{
  "num_hidden_layers": 14,
  "hidden_act": "tanh_gelu",
  "norm_eps": 1e-05,
  "positions": "learned",
  "init_std_qkv": 0.0546,
  "init_std_down": 0.0,
  "lr_mult_o": 0.99,
  "decay_shape": "sqrt",
  "batch_tokens": 65536
}
Each number is 500 + 40 x the weight over its row's rms, rounded and kept within 0 to 999. Layers, rows and columns count from 0. Numbers have three digits each. The size before them is the row's rms in percent of the matrix's.

# layer 9 MLP down, 160x960, rms 0.192, rows 0-159, columns 0-79
103:531482467564497534495604568465573484577541575545503487503519535499520514480508538531477465427469527520397498426593592455490546580497530522542426526561498528489515455564536499527512540493494567553496499490528508493484476487488517526493522549
097:492480521502481488520508436475457491499454538478549458474484377516493483457452534528425402546511479500454522522531529514511500547493483553576467531416474505467563548488493479496407536573536495562498477465508455470548417481440489519478558493
099:451640474471514493484491575463574481534467496466406521502544526504537457485490523469516534473519555464475433457448473539499579483503480496465522544512473491485545562516454537500533427472475455512516511543471441519439469522566596447597472471
100:553494551467465597560510490557518533500481427498503472510572545528508484544474572571521493476484490543496493501511477513519507466493590469470545484535595532542470537534460429476446509429576591478492503456535511530496468461477403513601543504
100:478534549469473417474522460463503467565559531530455555542551468457500499550457511513466521560498609458450524568534492516623504562495542493526419477487372519529485531519425499458459537500513436470553486551509524489458563518532466461564498530
117:462504550545511474456443533521493536537476484470422442517484463483499447503519494420506529490406486478542548496543490501532393507547473528496579500564505511456477512489500494545542455492543499490467520445499423514505428486428515514638546395
103:562526580413493501521460500519476566507482465488524482540489521514515471506566545496494504470493504449529567562533585533432517449473508531526535499505504480580530542475512517443498517526617463515481437482440489453416555560467512453495463451
093:490498537481533589507611495534483415555470454500447477606543577460535381572493514510525502465472546474570501499541518482567561451499483554515542540500503501514469506455533471545515519571539470555563495535595497515489488521486507536489505504
101:495563512538556536513452491485481514565551437524559422474506517493474484412477412493512413590494520514439520552522535509486523526468475460477577492519587520500526514443479488494520496588501457497578502466512543518538501489565515491510530558
106:565500530541491547504500475545508540638464472464539509566465473441484580450498525503481591538533593522480529492486518488528516508456523527602468558533492470486598410523448560437552481478522538472530469547508496497501485441465477485447495404
096:483539526486542497419507489613467485464492527474473538470507461464498485461617532491526405523442544471559493441501580543531463497480504497533472551496507526479502491412500451535526515460445473500472447484529475565490486544565534506663459507
098:521451414478525494523452465542506433507548479479477502490496493483423535553407479535497470486499521492510463391489459518519527534488485490480527540476480542560584427495475472438529518528483473464496574472474473527442524512471439467507500491
099:566506525547545490549493526478481489520453429494539471500471497494531521540525508500510502509575477500500493542462498558496471538488593487490499497518524536503457551530479525500500538558490590552495528467554527530535520526451519518481504481
101:440500543488560491560457434542459529464544576537479536487588503552503499447438475491591551483470494502478500491591465483501518522547549531559422500515517547482526481473506487541530462555512526491546492484471466464489500452448599545499433466
098:462568530521592511525506537558461460572487490459485510586528499505462431471530505487553505499538514440493451530547532531488594487489500461437513512486563531465578507485539514497533508533535525483513470499521493543402558508462453564471536508
105:531474495516496516446503455495458476510423529525508497525490470475486451510500535523557549522502554543514476494519485506520432444493556476440514555540518505577474502453559404439469480472525530516497502535508534414551530508500458467533478451
098:558547511498521551506527543428513532476550527586509521543473516497482465515521469515501559475462483486463508558619490518532534510549495468527521519542511525497548532515515477488539540543509513432509495554486532574537498551469492533472490511
104:465523458479460497494479529506441480484507534573515530470484506532510541502475458472446503481492598552592528553550535520438481489502440475512459465485453487527479509580470481477460503602500486571519519453517550564524496502466500435560510553
101:462529457508507470570543451524491521493523507510477542530569534472537528560513530482494419469486444428524507439532432485450534476561442506525596456512607576455554546499437535460491506533523493549518499497491443442442549461491482535415456483
101:427455513461492519513532520512472482516505520488519547522507509487548531498520491441525489487484450479493474583489479532494417498517555502468506490461530489507533427512544463543460506474502531568542501586522538496483552503466530598484429445
101:516476497541466480564448585486508463509493421590514467558539547555515482543397488525452483548481514450445468529479486496423501415501477510526466574483461541469512507448407508508480552434543514595501487540560504522550521503558425501575500434
104:519552555530488534463591560511501492466484498594530520471501435526541471486534566437583451453453540465515543521552502445451505480445592469454635462539465513580481493531499565461510540549426491462513447508521494480492488527496527496545491532
103:459457511471515416532485456531548447502428509568485468466560440530468573410606490489501428535446436532447556521455483596497416506526581470532508467526499499492509472545509500507512508466512482514513465466516527599512450463520496539446499511
104:453475463463480485449533560460514435518509538544442490498508500464492515525518543469557574417516459405528398482530517400491542493469404530480553537476528497517525485490553438516550521502493479469506507498470563517408507537440432492546460427
103:591513533491463452469529473492535566500482535446498474473496513476498462536476542515504473438567494483400481472516469473455549522549531443466552554446506502505447450535494442465458452535404443426512478505494478452539506506544530507514480472
100:519522438503546506492551550471477406509504526492568473450497486566491469522520480492566473492483537481508497478546544504484448486535449521527515516479483538471457490560596503512485508451490553437517493502458473516536495502520521489506502470
101:533476434490488463503469508522491579531514511454473485411550457508460536540542490502572588540471465522499496429466500455431535483449475531424519539488527474514523451568483513531529499434502524415401470501537450523477569536495467487535542586
100:447517493480499511490496517538449504469560577575537477576448536460463477485491442581439478540479460508461528524455536550540529466491562514446494547502561494440515507457498464500599502510465466567469459473559496507516441565481495515528513542
095:499426474528511549473497429586514521528556494509452400426541494510504466444473560475532515477424562437444500478473482501500513553553465522455505485487499502512503457515529479473485513490482507517524523411510520651580460469471531505504463500
101:505534574514476520502514467574557507544519437551501455537487488514529465505441553418508502469437450451452526477568408479518499483458395525446512468499451529493443469544443523546475487502525469487529453571499491563549470495500499499510495484
100:488531542448503436562523504471485486561471470493532504580489451525452484560542488571534482528486538481534500539527502474504571471512539421570457578523438439502554494501510493541439421478498521400474453513590474496508492461533445562498465472
096:509424442502532469529442495459473493485546514443487482493528506453496499527552475477469545432476496454467506517550517503497486566524480539470484466481481523526531513536490552494531510508437494459439544499583471528559488574468497495434531442
102:403511487446479533503520479512535534494516604519485475440513498498495468531538497541512501549552468492452466402485487456436467533571526441520468529526499546462424564483460486519524450494485552494522515454506492498555553438453510575502510528
097:517578550493543494453548424471475539542466531509502469511495516529493425515519564488579497441507529492509508511520562445452549417503472544540477518502532474440530492404475476570522473451476476498551468543554519496533464481492403522465536507
097:451546511537517580438595542497502484522489486440439540451438472495542540501539609511495534478494499502575439558532425503479535542515557523549407525514482466610490412535529546433499492541441521469460436522521498479514520486550552506495539485
098:545454554503519532488473491541488507559509479439479523529505476464505476574488480549394452507538515494444509519560456424419497528479479509448530459481454539536491421460528525484521475419588528448509471552568465509452485473479507501540488541
100:534455591499478434546509525477541479490509523506431540505489511493509539494507514493466404515522455504449486464542416479493509508515554504546513407453507513492469469397503481534553549562502521572498507446437499518470540473557511435477503564
098:536510482481496538514544473439520471498468518546530480507533496545510556420454482514452537526494523502494564543514564477495485502485552468535496560518455500536512461545470545432531535517482485507502501490508405466517505488497480475466477447
091:562578466554482454486477495585555586491610423552478381588464570411585509491493489491458454469502523500554435521516561559566449520506513517561515453528541523539478501568510447475481540538501521535513458547494474465518467511482504484429510480
102:474530452533538486442459496521487506468575529482526467493514456469493450474515515444508429525530469488443503483508502445506537447473489588508474497531509480463491503568444479551462487479522515431480474444470456543473527504435575490511524582
101:525506428511560450472511519515468428572506529530389613578472540513578551506498486508458493455500489499483508511462481544550476489457448499521450521489489489466562513470552521505531501495401555436548518602524495466462567474527443522483463457
096:496384521518490469454503438418485481383546431509490431493549551486480581487523494500482516464474465485495491472487527568612515520487509507495459514460513428424495473491420481505535444522547443547522454536462465472550482524458482469566509490
101:478507586497555512496492460547521458540504450548511521549479571502448477580613491500537525510516512518512590435442437420590472465518488518446505560449458512553541435499455516519484534566549522533527488529509480430484536462490490505524511475
096:514437553520483448502499468499501487517546501534549499519535511532499551509473488472573512469477450462474480541513534487477469481519546534455539440526506500526451524455514492493547485559434552474479496477518494469528505463467484530527559419
099:554406527507593528564539521471430555484528483561508400494492519558509487427548503457521450474490455467490585491571435457513485506407544466501443488492541538504465500497444513530529520552484508523471541472589485513536429508500489452465499494
098:521544562509530471520496511536508474543572532533522455536478452468553492559460523467441510558457471543475486489483465440487493423481461525477558508522481500478541549540518521470498577536513495523466548526487459524483526535495475501486503522
099:498489566554461364447478511509441518419488524511453491525494464546504437532510523512536430504512477487496543491528517518421558526468522513516470493608485478583483515467530487550460521423496608490548562470469481525527537535485475497424543483
097:508414469467506529519534487521481459497494493567501490462526502499488477484477478479541458476477410483497513477550536497469531469521508566461443500520515550490511572479524512504513449467462482518512444539528483483442525413511478564539484496
100:492534555536565418417537444490449546513575571462456508427519505523543525527487441491573495514566476483458422474536440469531492466518474511505499460472460530483455508444488495484536501524515584533549551578461422473514541520473593541461501459
102:470590433409497445544487536445439529516527509459462476497487517458545469467501518498487460525447544559498493467528480505552475517428451421519499472507538530419540536488476459541555526602489593467487433510474568508486552503504504517524520541
099:481453495529478515440488533516452547440448504524503528521502491487556535506512526463532542518531535591476448561413478520530473557566508547487578431495504475516468478545557465434486505452482504588486504484597507561499413514490474491509427487
100:465490480533503499532594479519466455509524540449497450533454505543492502488541482523564439517473437531483479504510490497526525405515486498487429499508524475536511505551488504493491519512563578575504439550511529521489503526512466467537502518
097:530451518500566498484483478506488473522515508501515541539531500509490569488519479483551427445507494469476526461535437523498441512485553502453537518509516476594500489531562562466503517474434506471524513475444449477496460500559465564543496491
102:482500535479541493471573486404514550506539516554566469496512461472509510432458516463520486513514454469527501464430570457570490505535470408521517544499510493527532503521538467580554489420526453458571546461494461363497546478463606539429463500
103:520455501504597433521509483539501495529478471507488514463575496512559439398492496535467482439435461534535454477550478446504559399526513499566527488539486476489420467490437492471567442457501449488512468472550550509525555552568614503498578533
102:521520463569443541455463485408637580454546523465575511483537504497498559488497436529552449555506535445542504578471600408484462474516548479506496540505522554527477551532457419527512428564551534532553453562451526451485480467502559536436433496
097:476514515538444480495560464512431527474501508450492483525531488553543522447489493468443527459525473491553528528421458463520544476565490500527520594502458471502514478436524555573428569494525577460528528601534521434555441411474568416503498564
097:532469443456590532513507469532452587522448521510514495532467498511447485487578506451457623520422524532493508496453551513503551513495447515500529478487535525446566550429556521575489504568464493497522497582527458479547531504498467476473488526
105:498506502524431449459576413491499492519475522499514491511497427524471517492500538472446529513530542500518474462504492532504524528477459538550527493482539476451428488480467591479504539504447474556583518465455500484533482511438426590503497572
100:538519504488474540530469485496457456504473588512562576459502484522568508441488468499528513447508484459475510529460597463525485495482476470449533464543475615483492471578539452502542435492420509517477541530520525434533484498494459506463451479
099:432468502553504536516486473408479487462488468546520540476427528423523520473472403447528487495474518497492508530583471511481446445508493538523511433531444543590571516515474514454527424482507517538514526495551456515549461569431460476468550501
098:476475468477484455501409538544510513457442504531502423515512468480444474520611551488513521484494510472508486469579506452534395516532500465577458472473508466516498471548500503579480453468468490476538533545419477477548501478506542539491539538
100:394538522490471402471537501484533501476534515506442431480524523515446503482511529496452470520557482559490515504520507503535557478459527476502466556521483533501448512489479437531510522476529540554459420511496480529536454506481550477447461618
099:481447509462546429541489539450481473458520551519429461471499494490525481466493457548489465538529460534454533516415494532449537551519432461424565475597520500495496437540466495532465455511460538548553404499445544545536465423480532541420520534
097:491533525506525512446409404505570453470555528486483535522477543467483443455425498481506491448545543461525428502528547426522529483477466486467521486473517419532486497471474462571529489460558483589510499543463514463514442523526467572534530548
100:498512494525475516469578438477467559471532443511507556477561442511491501444497473442457563477521507475554467511511442500449527432411597470437509527503467540470543494526500485500525489492455433462507497482490529492515515536473495500545521509
102:480552331480489463512521575432531524522451599492551503505463483541480487535487442531571550583526538562478539544482413419467542472453545523525555494486570484538552546519439519527492545477487494472554551483494521557547487538519487506561468492
102:453424426474439465471492576482477460455449469422434484462457477474479498512510489488542404509497476480536476457505535460458481467477443536460609443469459477521496467484529548542381527554449477539520497524539447483460556543489577501417527520
101:486463489475465545544517581539480362518510500513507528559472515539510458486509499488531486500467495510458468513439521480536426518464564570489591537501562456454554490547576424482480476599549504443481539535394477553439473494548442490467476519
100:526503524485510474508468542442459506481549533559464408519527492530485484529483517509521531527440479513515438555436464475469528522509459498512457511517516471563502467518468516493534495480466532462509576550578486502482450495431564366533449481
101:512552523525508506464488456453440436528467438473466555515557518463503614530436516497524511517491549457495513491528544522538491497536470480504597526471451418439536520503475484489497512492476399511486442551486519462483488513500538425456478512
098:565478484467537497503468582480476470458476538453431533503482432462495545515446446488505467544407466512494509553535524507540415458518466459465466481523444514505489514475534466531519494520617546526487475497461473450497518477495450537513548481
095:458518516467485500465541502514519426606457509610518547513483518527497545459457488533473516468501534526459535522481524542501493483561535469526493476470520534536469440450543497531522489605493540442551481481557598438477499434438497463549470530
100:512528513523547431499502478535507507519496560468471485501477458456527511483490485491522545481478419514500479436521531499536491418530496551537475493489478501491521610470512498549473505443471547537545499490546486469507534450532407525440481510
103:487508448544518522507590569521564510538504492522448436527445440484562419532468548508504596520552509499525524554481463506492470575503527486551551468501468529536563502488542526569466551472546556404471488518543499462499545471421501486419521610
101:539510472472565493471509502497482490504550493525550485492491541504523484493502547537459439513434494455522505479462488486550483475431478490539571455546506466533511595509473496442548511513534508544537477504540475496521491543565494471482488572
098:511496487522487537520545491429508507460570490406526426453509528461533529472463516464551515489474534505489448537487474484490516555534525546529493514570572445591487545469512477511497579523493507552498488523517490421547503521567471487564535498
099:538500483515523541506527473445581519546521496453485507490471521537568517497487537504482414493523563506541452498505506563531481500473502469472511477497546503505522473433497536490503480528525448462502505542495506509464462564508525523475437525
101:520464508452453497488546470509501427511468575449498485601536491528533437562477524500461529541552441516477597490395452436504516446549554479512519521495450402474468506485506577468464565479479418586516431460539489542539468481530480529584531481
096:516460476546465587522573525487509437556468473516564486489551467507482543451569457498483459432440469426428536479487495492525530532489538518465559497510476507521542542473499537490484460478555504546498494509537464599508479522502504456450475421
095:452549389537471554477517472513496495457467486557578480498487536451446526486458435508532501504551490508530530547509447484501541579462503536506463482521535500510469433489481364464496468529540543546509453575486558514568544484459539479499440435
102:515529475463515547477541471536465524513486431528514451501514508494492539498456509527444489567465536574429495527439503551526477527558526482474497505554554558495537528450489487426473561545558535558496545506389533492476505445513521421503472455
092:486485564555425518480578500470478507527522539470500587432472470531517497571531487559500476549591512421455523432600586471511517408439524537510537494533505456452479490445522510402495496533520507582490472522481482520424477431510443464528502499
105:464515469487547472507516547495515490467541461535516480496528488498470474491511522473560513440560555486493493531488448455617477419516505467536514494534570470503461467444527511508514476498552502553523444409555493462504461474461488525521463462
094:507504526510572497502490479561495502492514531481520484443508466480504430526472474479523520495553424513455503447478517489496490550496542478554489551538434501431571414500528460480500540467466559609445530509520451517530508532499373498471534543
098:480582441510469499459514604466572451504594521357506506530478482519507472505455499497517495449506469547477497537463555571551516508558509550455506494570467516452529504494484527440458413511537506524553467470542422543485467505481547497533472521
104:502533522541548521490514543536533530492531561532460507490446456547509487518527569526563471490517467520541534498520461458385466428458529516456470547521434536497517530516424528527390443487484519521498513495483426565526478466499528484518475497
098:436434504543425460465494524465443479459500515464514516469529559494456511579489527519523434512486421466562397480475511475529485423542410485384552541546522461502512520451466496536515479534513519404475561457512482496479505512543479502485489453
099:468429565496503447460500508444537496539501567476497487516533563533475557524553513463480552548478475477460440606525525539562510522479548547375495489491547480480431486499486476411464480539427530520467505601497519464473469502508500504475495569
101:453455492476440454550478528527500543497456501446528507532521485561519542448447573538492588474522560488520495503475528537508451520477575498555466502488509473492558512466513575470472539474526534458473520542539554481448547444449435433519464364
098:487482479497523460516481604541541460547496503455499552498514475498485520502490457467537506510442492458511467491542413482492585481446524454493495574470481498504522532521488460526505485458483559484559457511619524445502513502438550528509522476
096:459482520489458554488516455480474461474550487520523478536509565451478477554470475508468570436461601511562550510597542474482487466478533516469548567516567490484487608458446555518479485503430527497497496499491480648490524512404457506574533549
094:509470450548495506554530531559468487596497542453448509505566490507527617461469512491437487508464531482546480561536439581474569527474439581449576481434537551501505507458591499365553547537503496531556523465540467477517550496447524539433449496
104:476471489498582504421449504540525410521560529466482554460533529545475480501408470504577577554536535513527479557510442476432548524486498578491421551503504515506544485518522483476510522509531527476553537454530555505560533458544457519520486529
094:383425510469459535515483476476503549553546445517484388454523513452498476547503513509530432473537544497549521452549564518454446593558479488551526563490487532521476454520517508588444450510538557472456484492488506470551522517486475535475503597
104:497553477493467458532459597474524470412485474493513502509595527533537455482483484491486535481508516468493509440494515500487477471501490435455511501536466489525533491484495475517496528568580462571525542504476466532532507437518512497520408496
103:505474472545576508465541513527470526484456573509540522497532550464558531535474480535528494508401490469493491469579567469485506508445475543486536495511548471557580561488464492525552554557490538475442487570513421509530540469441491426497534451
097:463531493563456519479496534474493522505512469428498489470474520480592494516514423516503532500543471535495509526543498497493525511536571429521489457488544497467420523528451498462531559504579545613496530425426466461489542550481423478471490425
103:483469551477487566464510536540489494471474522478512537570524507529484555475549560485473507546521530497565508518466494546486467430529504588381576538489519465528458443503528434501495513518527450379444536436530535503442496514489526508449483506
096:501434513509547436499495591493516529522620564511495539495458506488475440487511528533516541504469478496498561494532523530566524489487504458487537474490492477573418575451523468458539453472482566510514477509544503515513497565565513430516567515
107:444473471491513471539516484519526498496491501540499484485524487518523498463473516432493427448523483472468485451526581467512578505485508536507431533542550508471333476479490449489458496426533511606549462469461569580449513406470524501493528531
101:493469442432554473488554454441460557486489564422548474486438471505471546516501525525529472496427561457519518476477459506397526486478418501425489487510518455507578514418518450423527499578560490547469450541460475567534474557538493481592578516
101:460550393481482557438508512523490483510449502471551490518498571473467545454517490434526456608479496485502534490443472420491472482569506439500465424448439538414395435443422499567452450440476504461451507531507473447509531448545524424444421513
100:571559498514492516496492496448516440418549460496524503458497467558490569471495473512492514497466541575533462463427458498480532489511477532429485445454426474426531533513498410514536457495534561517502490552517484593569532500530443442458598583
105:534558552516548513493462537565498440524534554542551521462599548572476400531491461507453464451490489477485480481477525548519493485517571537444562470422517492429444531502588450595438571505497559572505542504480521512446504491499499562466483505
100:526535429477412506465526513512442490532543506533546513549525456453563486450505458473575489530482432532480504463528568479590476515526490505525515458476598523478493485485489534499484551490437578499542479598449508487536499488505483481544464502
111:469506452520493514487480509522499538455484393483480456464456483509484436558503461497545469376482431478477517471516352509422460577466544443504494536480451490552478535476461578504463482455542489564519527460499496544516461498494476496493511498
097:441459529475458450586526510572486520530555511491536425486523486517518448554570581536469472516487519512505527500469551480554484505533533495527538480509564520487467518554502520507513487488583506399537495499440446553501476506518446459543546544
104:495483545512525429481508447465505500488443521493503505515535514511516549420497479507457506437528482520485422498513472494549489432520496474525488543499532549476438459453443515470539450455461415422524481525425443538473519483520549516449472419
093:560474493533501466503516559472528466525467474597474555506501447510485544482456421500458513466504505563492514518499546519499525415434523460481349500490514499407500477481499516444544580403382429515534482569566485496466517487542488430481616539
103:500478443485511490451536458499547458534498500489528465460521532482536533485529573525486520432508573552538531492533482488515520478478454527516481479458451507458552501511484526514483523468477563476462462499482462515479518489469502507511531498
100:485471406502537527539525492449466521475536454470495477529569527489510483552466516490498518475544523567460495471494532432503482503530491574497460462546488497483568484567537596500478460501497591471512536501608529488474493528499486517545491419
117:475468522490445467548473509451516463439509516515550434489538540526486503505524482510483534518502471551491523538530509540462483499459442541492384510599543470482505531524501482473500493541492549473482467536567540489477514462504504528511496466
106:495498463612577458554496511512528508506505427531521500521540467485486493477434501480503500502497511466499574521578476475516488487487467466567445485478511490540513465554450498427461484469524471525525482477538505498494472457517579476446510464
104:432403561532515425521457423567454417486442502456494512460529536525449473471517547503547462489528526432526410542492452519516498523475492523445521527509486509507473471567499565481463443501491527489468465530493517515496474562521493495403430457
097:497494570532469479502460550561506619497567513533444540455507588480467488491573519544476558505533535485555530533460516499479456434485474495482545538560490499471533543520513516499515450516500554486442493501542477507459538534555443539575512518
103:527504539554445477474425476502493462483491456456569485521539501527504406465529531499596433507475539521533501496574443485441509518491468492526474557573519467455464449539469525471512471484519508487542492443458522522476551484474551450397484441
099:469462475576537517510451477466467567589472547568493507543519453486558556485463502505578534500479505535461537495522464544426498488498542520453490481535521588487393527462489536439548489500546564529487493596474492482460565515523453437490531405
098:581469475414526538503495496534527572526427460514545501476500478523458524466484504520492479533511503512515473490476518470518497473459419559517504440492419466550470456457522475525530531557553454574487498441511504438527570522554482498537543483
102:559551468509484563525580542448544464518443528582486515441490512535481500458440520547527453495532491466435428476458455551504439498523495515484459572541434480416438541565538468525507448496519498498570500439458483514431473452525574545454462495
100:513524549485547534554446473522434588484512426552510543490560507513498499495608552485436554491481561492500523535554531402531500476517498507561457465508515530531479530492483518555449454508514546508436482558489543544476526493537440533501494446
094:497438512498514522499509497451489530464462577436490572454507531505478547518521470562501441569458530466480489558567530534513520442493542436516537469468437541498515569513546496526469416537596553495528430459491505520501489564466507473491461492
100:470502502412557529459467479544577546499443476524556454493466484513492476480490526506514473492494505502537510488527526546461509505578420543574474536527584510498480549515514460550536489499503418464447561408467499483561474553487475466406503603
094:482524505514536577431562566466502526544478491448485443478538496483481534545456567497524507501516484520507479463471500584553484492484523560419586503548501463560475437517512515473527458515525482519456473474522516488487559492505448531556476621
105:480483508493459472509577532485522530485539575458499576567434482450450556594414456524500509481487472437533512504460533459519504480508524565520462490478498472529478545485514440622473432527502435466554473486474531498456483499465525457507453509
101:541540531458549467448484503549439478485478595499488477536476493491566521539487522461452508519554482497504469475534515485461468550477547578467525451444549484448512535495514485575543547437537481463544483529604533444523496492501499397383526580
103:502497533415462529529545530535562460506433539481508455451476516538457470461596509561512495504505522540527508530471507493523445546455456523502474574491439512465453577489482513434450506466543531522467502459471508570518455473472499548519463497
096:498428562538496463488537467492460482443437518433510470539584543502487508553565550542567474487460540520575537463514488467446497451494577543474449546512514503536443492483553491487495508495495561482468444429581469473465511510537462501510530404
094:546487537550567492521502527453512438474546505524563457502457472451509492469453516471490506539538525526517516447550601456570435474497543509497479460484558497492579482538488612545483416433450503503468438454486589486514469425542602544548493479
104:526536555543513566463487565529596499463467511495543447506465521540540546497551527557549480531540441499504567552521429513549475501552548520451516476489493517538442484529532568482484618556530496539532520424587470440499484504510504422608516487
101:487507473553528503477473501469477502496497514376478547487447518485530466455511481533418421534431550475496506429476446577493540470465536493437583521481566519536501493511456524488491526465538482568458514449566577441468510528473583446453547509
099:507496534515524544455438433535518580497483396465495478528482476485443505522495490417480525375493455461538494499511523508504460538560450465523458526514458475535430457447546528547467452566472460557484505453508494477506481427508437393445503439
100:469485485450513485473522450508534454498448544478541494513546506486449581491534524527559486484508483499518483507498533497469425504474490493468481526517488510503493482534432438437507505467518550510494527555545505543458474470442569492455500479
104:502461530485550514449460548591495500497484419475509486429498475478474512507529507488504413571458482473588512559558495547543457545455497517518420561509466512579496492454479433503518548534561507489499442425437504520487492475562497514570460536
098:478539494528520467482497489481555481497486505552422489553495472558538556421480510531504452511521565530501402547554507505449477526494490504465440479439526465509464599466451481527523445587436528513587523470528486524508548528521509519477417520
101:518501430520592552472487507498533506425536500506496504518518428495562460515416486512503519426479512446520576504483466526444482512483470511430488530538420498473510421517455473455496471462489535550537484460452567485522508532520480450424444492
106:534519591534512458477488510487552590505538477386480558513581476486489383491436578503587546441514531507469509533489548534531518487456490516481555472511477458522528506471476507494559491534558537474555472488477540545513517472518496557588480461
102:509505505428494481438438457516485504441499526410600526530435516477522502518447490477426468486542571447465507551527475545517511558514532536543482540449521505450449441458476524542536533519503530471494515543555513492450459471506476558473475524
098:513533473482513509568488507454454555500496508556509571482460561511546440519508478530448452502555504533432528533512578470501529520506482440490530512484514409539587558484480520460525549499411536533500504518558493444449508500519505475476463477
096:528523544565465438540525519465455488458578467552539546506578471536489530526518522476540499439536460472522528509487536538540571501462481519504553428453480509498517433514500565501526538636519483468524461475555500499483523496542450555614506444
097:495540524490477452549546511492483448524467496518449463508583567504474470502475501484487525522535585487534506503558602553487533469457513463517540529521413517495544421541436538514502411486606497532466480473513539474507473474508516466549577426
098:465523502523526444548548489532477414545448523480491471455573514497492497460504482441557498501465452499545527517586494542463575584548439484450575503525456495532492567513420514504416513487525474460475537472524534490538469539505544515560487580
105:494489499516422508470581497435534546518503538552505446509499518495504499505553559455521490453491496542505520482578528487501477509497507458527481534537558510521496473461527519488512563523509497532472511457511544489519489534448507502534481470
097:567552499484474439503558536464505519499531534468565518587510518540480513480598502493451461538506476492493579470470489447464544530489528504528564516510488506530510547439528480509537485523543485400503503537455513537524469498553547516499439490
095:568540547536497536471526493522522536517531520423431485547500445462530539516467522531501456482450476513462476537533505539554539492501394443495616454529480522553473488452471531464518521525523466477525472540489493462469513462431551455414468455
097:553527507470524500433489528447474481458509543474502504492523457452499479517524521522442526478514510469574478553518560497512602476476525517604482520506561516466455562505490425557506522450463480476500492534522507497482536558482482486418505526
096:453447502538426438534519538409480532513447556467496478472463475554503444578458444508558527448566480511495414501532508496470524547507542594512462504566502535522488524511459448459429475462481507518513563437513504496429396493506599456429431471
100:562499454428518468529570495557474542487480469491442513481468406520482489487499497493466500412506450451484481465500547474572492498525527448535550544530488471516537536583529548541426477565570527532501507503443434475471479497464489522578491491
097:526536493546524422561502518486537484493483538484449491523543545553495532553477523526507514432463500492505538531483545490498498496530515500515469560479483498527460503575488461526456421471506559539520530530466459520520517445481456495514404472
101:483464533516537444540480498438481510485488462501506465492507463506544483429491458558459447510526487489489476524449522539580527493466528475525531507533574541521517468523566510468546505515501551449558566515497527621517460567521494507562473484
099:548524452490507515475467541448512510514511510526509531504523496483511477476479506522580492528541519481537524488505437424499482459475533518534485539526522538538504510529456520496488484524544496455541537478572497507519501497540572509506505512
102:479492444424485500527464524527590499490436436481473501547479526452467528443456545473490440451505481513496569493480447530524527503459530484515448449446446514466525533510474493520527509463500506580482482512464475518518498528538457521482545546
098:504527460514464500452544527513503474486538495584444491463497519471530475461354537553438507568507619479561509500599480473531546482504423460512512453479504431476525527440481544499518501581485455547492506494495552455524494449469481528486525392
097:487586534455488529496476442478501490445555493466474488516512472527520538497570505515513465586462517505517429577404516459533458586542506501481494489524503514464496544497509420481502462496516478480479537525470518488497466529461536517550537430
109:519465526528548512499500514523517414522535552553538553547520456511554489478543509490535513556521452567446537480439421497588563584431506482486521503562492487559525453514584510521473532464486505491504482548491487500512534491543575524492498551
096:570497462491472428531494536489394473464513544435529483480436539512516527508521471489531452501510465491489484504510474552440544501449408538484569476502463549500547455473504461532569492509534502537519442488455509500524496534455483469453480455
097:508483552499477583513531428527417501536567501548497473519455532471514509529555507495496475516540451507477491527470512535583455470458476506510504514473538496494468420510511473500517536438516573503468457460518496487450497528529510525468546488
101:523469539482474553466479496562486441485491508504472463434451504454483508498532477412563521559465454523537495523494513517531493492577504543538451553535575446478447522580497499493524483481492530497525579409533474481510505493514429492524481484
095:535523545451461439512496544519527519484553553437491525432435454495506491463416561522441415554535453473460506491557538476530528464500459494570495503536582491430489518513513479504501532522459507498466497517477512495481502480471456502572518512
094:512527460528468530479475469460516491460547475460458523486538499493459474564454535500549518471503468515456479483451544495522474509445560404530475494482522557501493504473483507524480461393479545531486502505449521538444525532509510501583482499